{"num_hidden_layers": 14, "hidden_size": 576, "num_attention_heads": 9, "num_key_value_heads": 9, "head_dim": 64, "intermediate_size": 2304, "vocab_size": 11205, "hidden_act": "gelu", "norm": "layernorm", "norm_place": "pre", "norm_eps": 1e-05, "positions": "rope", "rope_theta": 10000.0, "rope_fraction": 0.25, "qk_norm": false, "attn_scale": 0.125, "bias": "none", "tie_word_embeddings": false, "parallel_block": true, "init": "uniform", "init_std_qkv": 0.0269, "init_std_o": 0.0, "init_std_up": 0.0269, "init_std_down": 0.0, "optimizer": "muon_variant", "learning_rate": 0.00572, "lr_mult_o": 4.0, "beta1": 0.9, "lr_head": 0.00487, "warmup_steps": 200, "schedule": "wsd", "decay_fraction": 0.836, "decay_shape": "linear", "final_lr_fraction": 0.0, "batch_tokens": [32768, 65536, 98304], "max_seq_len": 1024, "doc_mask": false, "train_tokens": 497800000, "max_steps": 8103, "dataset": "wikipedia_en"}
Each number is 500 + 25 x the weight over its row's rms, rounded and kept within 0 to 999. Layers, rows and columns count from 0. Numbers have three digits each. The size before them is the row's rms in percent of the matrix's.

# down: layer 2 MLP down (transposed), 2304x576, rms 0.0273, rows 457-556, columns 256-319
# up: layer 2 MLP up, 2304x576, rms 0.0532, rows 458-557, columns 256-319
down457 123:488493488550517495473467542504513532543532466525502483489523487501527488507497497524514473494518523540445498520518547517476494526489495511509510493475532506508475466489482474516464492491486495
up458 102:516517478498517466527518512495485499529469516497528524526495485484491464509502476520493494522536515534542490484489478533474518515483487499454485498529536489541517439465532464471528538513429514
down458 101:498474529534492477498474468535510495477515481501511479490470517496528505514499514484495480479462501456465510491508490485520518501531498540513527522508488531486513477569491517497487438496485509
up459 092:501501522495473468499510532541542527515487482503528485514549485473528518506510495499519508493504462511507526550490534502517474502485506489522489522496492477474516513503533502501510505502515489
down459 094:467512466509493491477480479488524487503548459496557481514502520494496495501488466500548514550493473466508483481464485489531511460491519513480506499471499478488514515487500541517529492486507497
up460 100:540529572494501528497517529476494484500467537504488457460496496457450528526523497506507443498475468515488457510506442491507493499501477498507457512516559523528499503538503531532483463502544522
down460 096:454495434503505477525499463547503498500532474521515563532515494560527460476469493513506557479527519501525526493506527505483491522510510505515553483480465503460498471490491471495520535484484497
up461 087:499503451505539516523524509491501474576531510514469507541430482537468471494478504509491475521507477478535498484527539492491509508436505511527533492451483477537520485484490493542490495481497500
down461 092:484485478501548537528528480522481481544509481472415515551474458530466469499500528511500463500483522447562540435522519501510498485484475531484500468466480489485508483503520505528483509503476525
up462 109:509496474552506520477508459469490490523500520521508492520514516418458450467526481487476533513461498451494483531520506494493517464498486524487490499563510508507476533535499525527510476482522517
down462 103:491494519468508495526490523517511515477479479488494525492481494573547527532478509496549492502530503545501506478491515525534499533498506474516503490447486497468506479483504503481511507518486473
up463 128:489528527449507499521484505505478506528522519555497504496421476534481482499547492515512489502493510497497542481520520493567504492496490467466442495521496501509481535522463558521511471494513528
down463 125:510458469538512510466497488495529482478471490454539480509564521485510515489468484479476523492504473502500473525484495488448490498489500521531558501483515490506514470486527449479524534504494506
up464 110:507547490505502518505498503506473537468542491532463524498441540520506526523502447459489523461483522495516500512527508516514485521513472501545516457503498490486488517488513452464483503519515466
down464 105:473459528485515498505504499495526475527467485475526485536550473481496469485453547543526487528507477500467509494490491498475503489491517516446505543489510523515512461508501524537505523486479545
up465 122:519461489480490498463525501498474522473519492496526531441494518522551502510501526488491494495488515505466509458536514435501537509533507456473518492472496495464484501500491465509536518475453489
down465 112:476551476526521498535478484497511499525474511536486447546504492483458495503503483505523507524524498503532484540448513564496488499475476539532485494524499498521515497497502522493482501527543505
up466 086:508521477500529521542495505485525510484501474461486492482521464479519527475527568459567475491485481535496539518514547452475493514469496545546460496491516477493535502539512465479520467542506546
down466 094:550548462492495517497489487506492489550482518483530490473514479489501503470527526495510497469488480519504507500480524503508495513482495505523498542524513506511503483501492532503547503517483468
up467 072:527454492520525491477496496533473513457519480544529465515493495520527497506511490505474468414518484531481495470473455510454505508463522524487526527486542449528488505508459498486484467479508466
down467 086:533452483508547520465512480521483504451518461523548471518481477517511492494503480550453488471501476539477507491479443526485502511479534524481491496476546438534489495513453496500500456467499473
up468 097:476543482533505473524518509511465468514482503461525483482502513513491507491474524497512480487476481518586489480479511466496490506535521497468495530524492482533459517440460509497507491521543507
down468 098:471473495425476509481457525539512525496544534482495491504473514530537502504500477464543509496516497503471487532536498500493507504501488494518525498503508535520515512537534511491477493480486499
up469 096:523555491504553520521460562531475522505498457505478526527449528505482490458487476462481489453504527531475494498472495523503481478487493540455533476473511459554470500510483495455501515571451515
down469 090:472479519490471502496533426484526478480496528490526466512541458483518524546491533527493491541492467494540529518510496480480529512486512441506457523511520545454508502505520509509476445481529490
up470 110:513513483510491488500510495506516513500472488471496487511523462482541516487492501456496527522505492509538517493501548481468482546503507494507438504502515531515510559496463475455472505532506482
down470 106:479483520506522507517481485496480495484523485524503520494492515505475488498527488495511480473499505490451494520488448532541541476500484495490564505481508477483479437509515511537503494470503514
up471 095:501555534485525531479505489530455473493482495495531506503464514532463525467499507449506477501516491466495492501509504521516485463519482518481471542501492456507444477554537494516479473491468524
down471 088:515445477515496476528500557489522520506530499523499486497544496463519481532500500534497529509501515529526517489485476476498540529515519449498523464512509543478533518459462517494513531519511464
up472 124:517515503506506458520510490479492493501458454534478486456530512456523495503476472490498462494509484547473499484517543484502525524474535485470508558508551498535454496463441498464468504481519499
down472 121:492474485511490547470501510518518498501534538488542519527464474552474500495524524508523529501511512436520490518490462500506494478531470499512472440499443500488530496528554512541530495511487504
up473 090:505495478520494505473518475506509495478523509538498516468468478528515485473551504507465483514491520522491502485495480463456492487474492506510538533500456486512470434456509499493498521490496489
down473 086:468502531482526520523479530489488505557502495485473520525522506467453518486456530489512441487520486479509512485517500501501502457501501498500465479533538490487486550530459507510508553496508496
up474 106:502550544480522520502476482488558532497508512502521523475474523494530551532496483508514536499488491468497494545504474508533530491497472515456513507437523491518498509491502484505489520524489495
down474 096:515482467516493494476494543526469480498507510502501458521530456528478453469500512472511450528525498509511494435483515490483481476496490485538455504529485509481498469491501522514506490468508497
up475 118:533467446569515464468498513506501491507539476508529506518550514485511470512506496483485488507505497509498469503457490491452477461486488486496520521535515545481498456523512523514492470513515478
down475 108:498528552451476533541495494491494500508459521493489497482463486531477515511516509514527485479493510471516520495550501502569531534517472509499477474451503473506496561490500499484519519507478501
up476 088:496536467521513449487491510496509488520505497531547486467511506493534505491484511467523551526499480503540462501526531497496488504484514552470483553510481466499526494481498457501516548510533511
down476 099:510492498508512465438451538502504485524504527492524490493509525489494527479488555482579464496523440494488472530528512466495523469500495535476531563526512509502496463501523480508511520502504506
up477 069:517515490491480500476525487521519531510489507504473496498507497508473500473495563530511531504486472504491541464502505507493499441498487497490498519555517506492435495497468482506538483505514484
down477 075:500482499494459524468489489520540544504500491503457520487507505487484479495477519520518542499492479501491538479515541494519461462531499523471482504530528514531462508496474488495523484516517470
up478 082:476499493533481475465507509482543466479506510515530477532482501510509497503487509500500512497555461521494475564522546515463503500506486496489491497488509521487491480497485501521519477507502461
down478 078:493516484484498460495439553470546523500489509502472526522490490491479531484520496500509546494532485543536516484483480551489469500539528459478468477484502515491507509487527482520523576479536464
up479 110:506483501483524510468497509531512539503483480515459524495453513513475471510463515476502462504485485502492485499500511468506489493481472523487479496469499501487532482510509511469497517529468520
down479 100:509513534523483516500537467463496446516531512471539472520532519491510540494529507532504537490508509509500512513498505509503524503529521484515513487531508505494465511492511487531517481442499480
up480 091:505524470473515503487497523504468458489555525516458501508497482491533505482527501481506469481489480490479509519517491518495493533549523500487502494496495492505469469491541499471528493522493483
down480 085:499479515539505526523478487485522530507443486496533492481500531501481453511502479531456518520508513499532489486478511471506527485453469510486482523494510515500517543506458504529486501478504511
up481 104:527460519487506475473536538482530490495507447515548437509531506468521543504446482497511500485494505494522513482489500518515483474511537470451457516470492513497513511480500512513541499475518508
down481 108:518445507495503467526542510511531517472461436516538465514521515460488507494447493533521505492486517482513491488507540502523496475542523439461501508474524536510495484504507504517516458440476492
up482 123:513558507522531496506479476492477465511487515530480487511433515476497455517522487493523506443481480470460472487528492503500521521531450493450542471518530484505468515530527462510477499490472522
down482 112:489462520493480517477514497514497533493521488468519527475557492523493534480483495516490478554523535527532518519466495506521483481489525510537454532488476517488505466461469527489528488495508483
up483 102:518555495521455489479518494527512532507520501520509499535524525506497460460476495508536511518482498507529487490492495463538491515556479498532469497480540493532458469517505531530472488501526502
down483 094:478470477508553504526474512486513492501482541488497467474505468475497524555523509482509500476511453506461505517521508546451523472471512489493507504504478479456559507497505483467526482502453491
up484 097:524508526483491481509460506502520494523480526496503517478492478439482516493483474487515486522465490500481537490529528474489521515497523484493514505562503462540477519475461493530461479466528495
down484 089:491513462496512546503508462478476496495523469511502479489487550561500481490540530526501494500554533508506444523476489527524489481489472519520480467421484534450507456531520503479548495532477498
up485 133:511492505535562527524495489502520505492518517514488510508483491512488531499444444486515533520490555490492520516527470536496517525526493515508508492529550503486512518517475487497486502516517533
down485 121:504509477473446471480494520495470500500470478487499487482530509483520473510564546510489470486523461515517470479497534476498477468483506486482489488459458482517479486472522497509505490480509482
up486 091:481487478488507491444532504499542506481492489485513527519527516533506500487548513523520481484512470539495517494435467515463523484503484502450470483481525501501504503458501513477525513541456470
down486 110:500492482464495501503501496524515487510490486498516495522541527499495536527521504507543495495497481525486513500449507542483480483496454457479499457502524516521514523465503522481507505555439495
up487 126:481547499524522501502537482472481484525516511467508485476489497473532504520504460512487524517503465473491500495534493495498507507529472504507561499543514550510509479552441499502491493508518519
down487 126:512472507468473503519477506510537499490482482534494510502494500541453503500508531499516460482493520509501500500470503507507502513467526512499444475455484448493484526456546504498516521482486511
up488 117:506533451521512516540475510498496522531475531510482505467469507500511483511499467520541540481493489454503443501515518539525469529480506444497490488479508543503518509530516531524501493519515519
down488 117:489492531497478473455509495515510478470523460518526490516534509497489517499481545473470495518493512563503534515512490480500534474535479581496521513516487499492497507469497490474496499480510486
up489 105:481522507470492529489496480496512480488525499473496518528504481480529522494457502507496521497557485531450510491525474485487497491506487487541513561489541510492484439506458493536495476542503461
down489 099:542496485529517474487499516508491537525477491516502471473497512502484475509548461485501458480437519489534516501491533512517506518490518506469488438514486488510508542481514506452493504481495559
up490 076:464494500524473527490567498482458493481483453491489468524480495531527487487501515514526494477454512511486498488475501491488481483487491522492492486499496547479493503484485496522522492519477511
down490 081:520512502501494505476541538465530523510500438454454469515488477491486545510496508536471496496468530519474511474522541510506468496481462484510492521517480497524502492466483510531465479507491514
up491 116:474441524471480502520493520453494435498520518529509497528498509515511534505501489497519516515486509533482483506543552482432488473564500496532537526479504480505492513511464510539538493534487524
down491 115:520577487521531511487480484561475551507482508499502510478503496459470457504484510492472480469541485482504520482459446529573505516444496484474465481534512497491490487479556475474494505493530500
up492 094:469483500538505492480491525531532481515476481467525540489464486515465495477515485480473506477479507512585517527523502499484527509514527475477485489502518461476497488494463461479530517484513443
down492 098:529456521535506512495462517534486486566535501508500510458488452526502488453546508525468470484506516504525528519543524506532499534496533504496528494488499459473528495565499517511507533487508481
up493 095:488526462517468493482502446481498477493489511459491515454479493504483452487484485418483514469513469501546512554550518512506503510507479520529489484527523503493481522475546462486503501482480517
down493 093:484497477525507478503497480541510500536515484484515465504526505530449491507502493492504456514529512504513471552527497476491512503494481543499479527551522514529475518489527529482481527475481556
up494 070:477526502522516472434491515488512524494482475498525475463514519494524502483536505490490452503484481472513486528491497481494519505474492472498509491478496507458491467475518503474486505494484519
down494 086:460487506514508477427486509504501510475476486511522494479498526479512485495529513525467476508520483457505499560485503504492510541476513475472488529472538513461503496498524513481488506475495488
up495 072:494510512509525501462520497503509490515507512489495523490494544517487499479489516499492505489531507475493483526506478477463500451466507498515485504474512510487500543485531515488486508498476510
down495 073:493494497511504491497527500488518518498518537496486502475498544534490527478505480493468514497512497467490493488509453472476452479463507499510497510489513525472507532492499510483483498499492522
up496 123:537498498543509514502492535480492444494513515527482503521484495462537475508474498521527488539464488481499506474498489513517416513524537479517532506485503480504532457517458499494492505537471457
down496 112:449504523466509489513507467526513536494477487469513502484511516538471522480507513469474518468544518521507486528523507481490568460464460529471473504512504514467445529499544498514504498476507553
up497 074:455522487515468489488496513468477505467548452456498504462467495513503512503519536489464535470482510513500526441521516460492483519481480526531470485500500516521478463484535499504526464472460500
down497 076:498524481512481511487492498472473519494501495491496495464505516518478480519516523504513518480470514502512533437515541478491520488464490522491496484470513500529479476496508528466504470481469512
up498 113:504585521447539505507498505486505482494527514501483504544490487489491491553499471479493481465548483565519516481501504546512512513499549522467498496475569494485492532491458508510509530513490470
down498 121:481431491537485489507475510505495501502490492526552495476510519511499497452499515509525514527444521440479492509503513482497481504502467477526499503523438500494485460531529494490480468486519518
up499 130:500507493487498492518560471470494490473513525534545473464462523490508503461496490523503510472568489535494500490488520509443522445525517500475469490501523508530472495540503507509520473503524466
down499 118:512531506463535483534458500490480519492529483508484496511480509496502485512530459517532528507523492499499525507469507516442488493499484499480485498529545487480467509535463505466512477488545430
up500 088:505443492511494498496559506471502508515505549501513501508506488489458500498492546471485491503505483516533498505522465506483457514513507548549483515487506507480550483493489488443479520476502437
down500 100:502478484510473474508518511496502520524521552477506517545490507511481500471466569506477468491507462487541481541496492480482439542496474502532472466488489510486541497489489490458458517484520447
up501 123:476492479501474496454524484518487506501552499512507467552522477501508534466482500508479569510484508556520504538490514553504495508488543459513517483525552491489459473513520530525493475540456480
down501 113:508509513508504502569483525493507478496453526494506537458471520483480470545507498493523457494516490439473482480527507451505504506499463525494479515498445517509523528461454465479495522464548496
up502 101:510513478477521478506472486511530475456555502521517477498507537513536497514491521507475476480552516527486476493513483519445476472503550503519488497479538479510528483475501518503463547512493450
down502 093:485514494532470520510523498504447509502477496494499493496486494484494498455508483529539545519439499483517506518502531519545509538502480493504520495515480526480460521526473479493538449479499551
up503 070:503538532480507526525542508469510503485468470517524541522490485511470519520502491514494563501517516509493518478556487470503490499476527569485476545457459536500500475494522482496509490454500504
down503 078:455488518463508521534521524522508485487478485466501517516485468501482508518483510533499507501494589447514491489564493491514435471502485550502510524430476527512495501520525497475473476480513520
up504 112:487493535492452533527505464496513517511517500499444480422449502503536485519516519480500529466439489480510483510539466515488474558562499527484528478535522532498515460509467527490500494498485483
down504 106:501514461501549494507489538519479489462483495516548515582555516490472511503480500539513473522566482494497527500505550501521506451433492458502493521490467485500496544493499484494491504522499501
up505 090:501542508521491513476496490469510466553543537492508489509460530507480529519496477504473529482511531466536551479496497511531512474530531509475519496485510470509522544510502519526506567504528477
down505 086:516483477502526481491518526546501543465459481523505511488521478493523473508491510471543466514504508531446445542467513504487507536502488464514494503501480547519467486522505510478501439512462543
up506 099:546576481487476484580520501481518503492483474456480440499491494498533485461551490467500478533478479426496476488551515510460483471460518533534519513466508471515474509501488511532517502504488505
down506 089:487466524485476514471474497550490493506500543523517531498512459495480532513476493498502491462529495553477512529480489506537522541528501462509500528539477508492512522541516491489472501516479503
up507 135:467547531527504489511492450478494462566466521487499509515488510489541511501514444486504533505518486537491534501486494481486512512535510510488496487458529494469543478514479519495527508478515449
down507 118:549461481479488518516527553520506532454537476515509482480515506497466488482485534515488468485492484468503470511528505506521474503485480495523507518527488519521455517491516495497471487531499554
up508 098:546514499495533493521473524489456524485523506511502490510481480496513467489480505499491504533476483530481543508489543535503483503528511483491463466500517478518482504494491472500482494543473469
down508 088:444491500501470502491530478525528494507477494506496500498521511506476514492524492508504505472534520470512477493532465466511527492476508512478524517508514485499495503514512503475503508453536524
up509 115:523547476516559481464485499542510480469498492506518497508525486432504478513529530439506524476544489476506543501457470497488507544501480438481496485458534498492490477479498438480484467500510505
down509 111:482474518484443520547514493463501514534504501520495509494451505580479518499474454551504491539474522530490466506512546509504502473515513554537511525530460514521497503507496558506512522492508480
up510 097:503551541501493491495494564466497500513523503494487569493459469503474450527481491505492497496530474477488470529492537488525512519471514538479518498504491482496461478497477482476549485512517523
down510 094:485478473504531491507507466520506511480468502509507417498525527491513531475522497491495514525465498521501538478496486509467482488517447459511498519502542510539522528479501527525441481504503493
up511 089:530522516544480464503452496513490529494489526515488472505504474535512488480502472494531584463501471508504462539528482476482512524500502527478506483489516504522492486496519523510512481540525469
down511 088:527496510504458493536515482516475552488520471476466453482507543483520520504505466486501508529542484480464473512500511456470502564521472477496541448503467488523493507572480541571515498520515464
up512 112:546533485541496502559474470507455509477507502550487510525489516485487552533500507478499555489496464502505521502561463460528514476503522522530502498486462507539501497493498474463443570477468508
down512 098:481489525482514518460521537472553505497516495422503519473518518513546482454493463495483442536500546505514483498449521555479504524500479519479499515515527477469520501504517521532515462526522486
up513 086:504559541493530501493519515539488516477519501554566532469466483479521476515476511515539490457483521460502511486502502471482463484505431476520541506533511487505515503504477501504541518519474474
down513 083:499509459488470501487476518514480487527512497468501500511485487533542520525510489496470531499504515516495506517511483496467545515518492456516471484456494487460486468510479467492483537446506518
up514 081:475526495520521474480467492449503498522489507522536501466511499492455491522492485518461478460490537495502498481461505508460487489468522520495502490512484502476509519521476500496467535487498515
down514 102:486484506526520455502445511487499485491461482535498503497531483492485531550485538502475467467497523521503497513469505526483509516485533536491482488542473482479512547519495509466479501501499521
up515 112:523518564500531521501460541478510492486511444495520494510524477528517457489515541523524496474506452495466495466515496469509527540491470482494487499483512512501459488491476485464539518491502549
down515 115:518553537497513551507490519508476495519517494447547469502482476510511481515518549522540494547526478500494521512510528489498550535455466493490521489475521521450459535529491514541507499505453519
up516 065:507514534513499479535478499493546509496525515523505502483516512514500554515490522489517543484523485447485533523491488496484527463510458498534480496485522446465466500507465469478534479497498493
down516 071:517480512502500489536490491472545516491534502530471489482512541491503507519485493489542527485515503437470528502458482485512524478533471488531487491460550449473513503503472450470530487498494481
up517 094:483503555493469494503479520511528482447495553476523483471472521506502485505478502458463472459519508493491512485496520494520480468465451499498481501491484455504512518486478517514482478492502489
down517 085:520528457499556489513499497486474536542506450505469499480535481468476524488542483571528533500474496510523489517504464505471520543520514501521518488515494507452495491499515465517534519520459529
up518 091:511575532488527483508509509518466531501452478524524528518502528515480451493451504483507520464485505479479488468458483526513501534503498529480512500467483498523512524488517513477481510519507506
down518 092:476484446497481496459455469510509469513552507463470477504495473502524566503485507515510464515543498492519495524553521488489520473497495476497461514486532496462491484495513485499504467467490523
up519 096:532487475499462478520478475524539444547519459488522491541461472517486474498536511494495501475503498485517478509513525481531508571514526552488539498510434455519493505485488514525519508473486479
down519 095:524478517480477471479530520519531475560525487510547499536508518544487488512488482507500478504533509493520503498533525491543536541535498528500516511504482502545518530501473528511535467508502507
up520 078:496496506447459473472514501468464484473490541523486504477560444526501503503503497477461478496468517495506520512499524525465517532504498540455477507514518530505469487511445513488513546491481525
down520 082:486518503466547476488517493497485493473521480498499507505453485529470523498483515454497479498485476501478547517506523566493482530502497550470506500559513505501508494570439533516522532490492491
up521 112:490480526515529501458536507459504503485487493482535473481448481476531489541523483493528458484522510499496487505460524492503494494500507480493454521441479556538517476491499456498468528473469513
down521 107:516562496489465509530465481527491504495507492518450539507523498543481490451460527521491520510476484501499509481535467485500524488506489543509561485550510431475500498509505534481535481522544487
up522 087:450447507507503484477556488491477510497502472529518527489517482506494502534519518515497515458499511526479488470504512439485512544499526473523553503509529511502483462531472522535492552488538485
down522 083:521547532515497480515471487542509517496456522541478504516484508469460524457464502525481501516525463451513465500497476556489474455506494537494474455510493459519490525471528465496500459489476498
up523 069:486418527512496489507487496476497497503451538474509449502519446505520501523497548522477491453490530474497509487496505461479484493464504502489538513548473534502508498494495514472458531458539504
down523 106:505447493512527514501485503452524504475484516483486475490517487489538510532490536518498518449501510505500488483509523466504491496501515474482513487517480556527517511507477486467478497451538496
up524 129:537485484480474475490476463541507529531507526493498467505461509521494466523523489516494452506497495515503503498498424531484483492482512486520544516565510502502481504494478446539483527495497489
down524 120:466486518514538524521525532462484480473477487489503545488548517498498538477482489491508531485510513485486491503525571486540510518514490525459461498457484506475515501515509555466515463508520533
up525 056:498451524492550492493505500467514506479498502489520494523491450475488518511507550525495477477503528542514525449492529435454513480460536514535511521479502497493496508480541540494453506511510478
down525 092:512460497493586482508511500460529521449501500499505492531496485478493529515511528511494495464507494555523502470477521458478493463476529484521485506466511506504534527508532506466463497494525497
up526 118:496533493487530494480523480449507563496468512524507506497500441452500524480456502490469494506494472480478496503512465473478526520435511513541545478479526518502521526549494490519513511443476497
down526 125:529504489475485513520476528542488437499540490471502500493499545543478489513538470504541519509516519499503493489492538505516474511557506467463433530495493489499466447463499532491476485549514503
up527 060:523507473522495515478490490486487495512517535538511486498503474501464519509560551506518492487472519532502492453520522458452476500533509520506517494499550484517469497506472483466511512497461467
down527 073:504486478534478510498495471467491534487532503542500472504538490510476494509548551491506524496469522521510486444533518470470481503515506513501526494486553498512499518502499485471505499492490474
up528 093:531463520521489488494492482506484512507483523504477521487473503528473470526471485488528547497513528457505489487469480458510529511489522487478527520525476477523465489537507476482491444526531488
down528 086:515582440475518518501493526509562508497532482478522456526510522486517514465501513541495472492487470514499485529516494508528469498520482502544515525460515526467539472451467524508508513494498481
up529 076:499472545569494481479491538475508485435519482484540466478464523541500489499507519482480509462490493518538541481508488448478491480490479538479473504526518508456523512480516488492545522502478502
down529 086:520510515539488485462476533501518488413540495485520457487484503519487506484503520503471527475475497503537504479484495466483517499520500553522460511533510508452528522492513490516512500497474516
up530 104:541525512464553494483531467526477493504486505503547466546491494516535465524466487486492543479479494525470454476467480501475459516501510496485507538523466477479465505484473485474494486489527496
down530 104:457492490532464492527459550482509526494510471498476531438503503485467537495543519512515477509530504494534513507543506516528537503508501501524484440478537525527519511526520502538496490531482513
up531 101:494526521450477487560537460497491446465530535462516482504530441490516523516520544482525493532491507536521506492544521536518531469542469547553524526524501489483482515470497484557508496476464465
down531 112:523521473458490461543530464529458466496501506501525486507514504474503492519501526545533501547480486511486533503503492531510512474500493494527522482539515503466477508508518511537475515538423495
up532 133:518503512522548518484454506488530506496497463528503539543477503487502460481491465493466533499491547546492516518529503491492477462475510455509509481524527530493476481538537493466508462489488488
down532 155:533500495497509529472453536479530485484513476496514538470456506451476433485480441506502519510477533534493481528479497503513479458445514501527508506541487537508527469489501507477517457476482508
up533 102:547526462490520507476482537489538457473522549536504495486455518490482482514519520477541497512501483520479548478498508489474505529503490495509439498514495494489486491517518476512520525511486511
down533 099:461508546537475490522523465496439541499484463471505513509543486520537514477484502500459516486505490494503457499503496533507499484491522503479542496476523510509527501492488509492457482469484502
up534 090:510516529511498506441499509472477525480538500522530497516525522517507476532510526510517519448492516533499523481458519474475507469513533508490499515472471502514541505501517496486463516514489484
down534 093:501456527510501459531464486509488490504513503532513483527483496501489534556492525507553516462469513488463515475470462483469443493541493529459496474525491474471510538548533517467483515512522495
up535 080:516502531522555459480536527528542504482506525495511484493498493468491521443543525489528479482527478539523504511412515477462540451543524526486462502518536519452499497489521509492520541500465475
down535 093:510474512529557466501518502493534520494515504491480488504488503471495517459531497474511470514506502529525475533429523469480495470547513475468471513481509461436533482512497535507489547469487488
up536 076:462521547527487470511479499489506490492500475472499500487527465461498514498501518498483508492529491517515458471483471503471511512525506541537469486532503483476515495533534526473522503526439474
down536 069:467458561549487493479484476489501495495492485479524503490502519475492499505500486499476516511510509496522481467475501493489526510542503503506501461554496497432510520521546502468502458511481491
up537 108:469486487490518495556476499515537530482488482463456504507530488518512462494501496487531449511460502504451466473451496497492506484472523502548504542499497540486452490506477508461461516476523512
down537 109:532507520512478494447528494516462459535522516542540512499448506481479524501524524500474541498540499505536496513544496512493468519538468479458534452494523452518549515480512497540523499517468491
up538 093:523495479506506488497523509523497471516517538535502540458522469484528504507531473472455470547489517472478485521485493489525489542489510525454498499487477508485537460500510504469475552498478472
down538 094:498510516518521509485471479454497543487514482493511470534510520551529491524457517505537514452540492531496497477538505499453473504510520487543503525501501503536497525515478499513534465473483476
up539 086:527530533480517429497473470480467475500511511495549537497488460504519510498503497501476514497518512494538495526475492489482514516462542524512505508503513492482529478471478465491497519505509501
down539 087:497505521481539527447503496499490490516527514478506480488482470521492460494506483482498522516523502541494458482484493502498531536483542515514505508485522445481474483497496503499485509496515506
up540 094:483552471550555521486491505476513498505498492522527485501499499483505489529446473519496510467481523524507511547520492511493492467479487463525502487521516454512515488531506512484492475509502521
down540 102:469538456540496502514507485500482492458486457519510504480502480503508526514499492519488491471476511477471492520502479542496472524494536530479505501479499503513519524531489489465476505524532510
up541 063:472451506525471498466495509492563480529478505503533501535526512484481483453484579519490492523480528492569484485531491493506482460491546493519488490565534440514494513457477530463474518497498493
down541 086:484451484526474486485472521480573482490501497502513496517538498487480460489472543520494512529487491491545470476520506497509461444519532474509492484529515453523505509461485508447462498479519488
up542 111:451462505503500463480521535516523492482503464520518519566530509512491509460454517497478491483503493483507523476514503530505514510491515511532488493481505472560519497466521518512521539519492485
down542 101:551539499504503523518489467487477487511511516480488474459474473483520487521539481500523503515516505530485492518491495458523482492501467489480523517493487524436482497520459494492466468508502516
up543 102:480534485502544536475511530475499510520513473527440486509487540518567513500492497507509495500483512455492499489494518482505516515468486528475462474471480520496459511477494518509450491470548454
down543 096:517480482505438491496454480515488483480505514457561524492519444493445492488472499515504471508516501539495492482495481506496474470539506475531529530525522495496544512493507489467545510514452541
up544 114:488538465525503491459489531461515512503488503525482499452503496504479459509468446498500528435503501532517453477530517442515457513515493466515494508501498521492571464499472497493449513518476465
down544 104:516474534472506518524511489524484475498496479481505489532498517482527541500548543506516486575503501473482538524475495569494522497473520531462499477503491501521466528495502486507558485501499539
up545 094:545518499546510502504535470497505468484456492515504493463472526491499476565509485507534503502464501512500475487525470531520468522512481496496485558488520534479501513510489438534461527461526477
down545 087:461533517459496510505472487496486515517537496479483542520497480510506536441497493482459502484527491496506540483468525486469511469493485501501492443520493483510486465469519540477532466531493528
up546 077:516486538526523487524489528473517532531492564522493503525478515455471510514478502450518484529480492490483471524504535493471514514472549486439535499513477507474523487496498502506498505499514451
down546 081:480479525542515494475482533458528534501510501475490484506515500466490495514468513492520488522485496462509479513545510492490508459501538504481543484508474502489511450487504518500525509509523487
up547 103:504450497470519475482437505468484493477471502520439506522461476501466443529500488462479505533454479476494522501495518490466499506504472498503518538542521502481521480517475526487499481520501469
down547 097:476554472541474544530530513521524492558531492486538496479532515526526539475493495551532480468546498531511477526510473508520499528503523490534493460463466483485480520472536460513515508484516526
up548 088:486529461514490469469537459495521498501499523518526520500516503514510488524498459530505482493518466522486482519511492486467531510519462475459429492534484536492532486501491549518516492475534543
down548 086:507509468473503520510484503494495473498488491515514464481488497471526495474523532496487529484481464530495492541503554511462478489501510491505567493460504516537466558496519466513519525523491526
up549 080:521576462480506478503477508516468485452505450478490505477523487482482435500512524443515506470531502514495515519537524497512507522513489498503488493500499507545520499541487511506505505490510463
down549 074:465453482508531466538497501487484523531486526477490547527498520449508499494545509490438510456514464548512518493502502496503552507516487469512489474478523535464501544538563457512485505488532491
up550 099:494469493534488517487491526506475438479480496528503506515486534484466489530518486495496472511489455513476476478498458512490495572464506509508480521501491517514498503474526487492522522513506493
down550 092:506533490458547493514504499509487557510530499463476519504516449495530471498496552530497513485501549500514487505510520504515495457520484504495552481505486477484448481514461469484483513471487498
up551 121:527509489529469530460483472489522520485457466533472487506537526486467469541478486483466506465496488508480531452468461502482474473483475467538499503508529511537467508469505542506449536527464489
down551 109:471506492478511486545518508531476503523525523472534518490461477510516529472509508522521515542500518499516463537528541498528535525543517538472487501478465512451515469537488458497527486477531510
up552 094:534520511509494504514492503514482508506539517520486496467480448497528495512493497501495484519502536485462539485478505480439545498453485415516530523524487537462475508533501483486511524472502492
down552 090:471527491484491486499491498492507488487463489498501522488518541492480482508497511492513522483497481494525458534513478503562489502546493546487458502476537460528515500457495506495496459548491500
up553 087:504465540466510445518451480491488534502499520509478495464552495555478496507537498488501480497480469497483531512470509480509440509518464517526488494459465549473494500525480512501544470492478529
down553 091:473605490478479542514495504495488498507513534484515514530507485491518487472488509522514529505508510494562531507499520498490552516449510455491492517508545514491486515513515484498503510520460514
up554 099:486515469486510492522478505500474497531537489483512505510523484482497512539477526509508555497501558500476532489528463520513525509525540501542503479498517512500479478489494541498509561466452483
down554 094:534495497476511509494510480517525522508474523527519521505482533537482486454517478482496462492503464500535472522483540489468472477504470516487510469510518485515531537510490474502496474542539502
up555 112:479476511494475500480506525540520493511500514515499568466485470475518503515430500460485529510494485497484509509515507513470475477458494523529471517453495538555495462459510505490502581493494516
down555 102:523518470495510505541502488480459486490509475493501442530525506515482487488576471529476462504505509525518500496485495476515521556520502490510550470564488466470485555517480509513484463508515499
up556 089:493546525528532502490475467509516485492460491484474469504454512495522461501489544495523499511518480534522488536509487484489526518505504498478486509467487482519505500463440500518542520500475510
down556 081:463489456480473482475508529500522523502529500519499514506503495506495541497494497468490508471508513483510473490506491506484536469445506492487496488554511512488471496462545485470445492490521490
up557 101:483480510482506477471496470527509475454526477496497476522498534526531495509485474496509541415549499563525514516533478540491507508479515494518499495498537557536483524465512505483525512506554490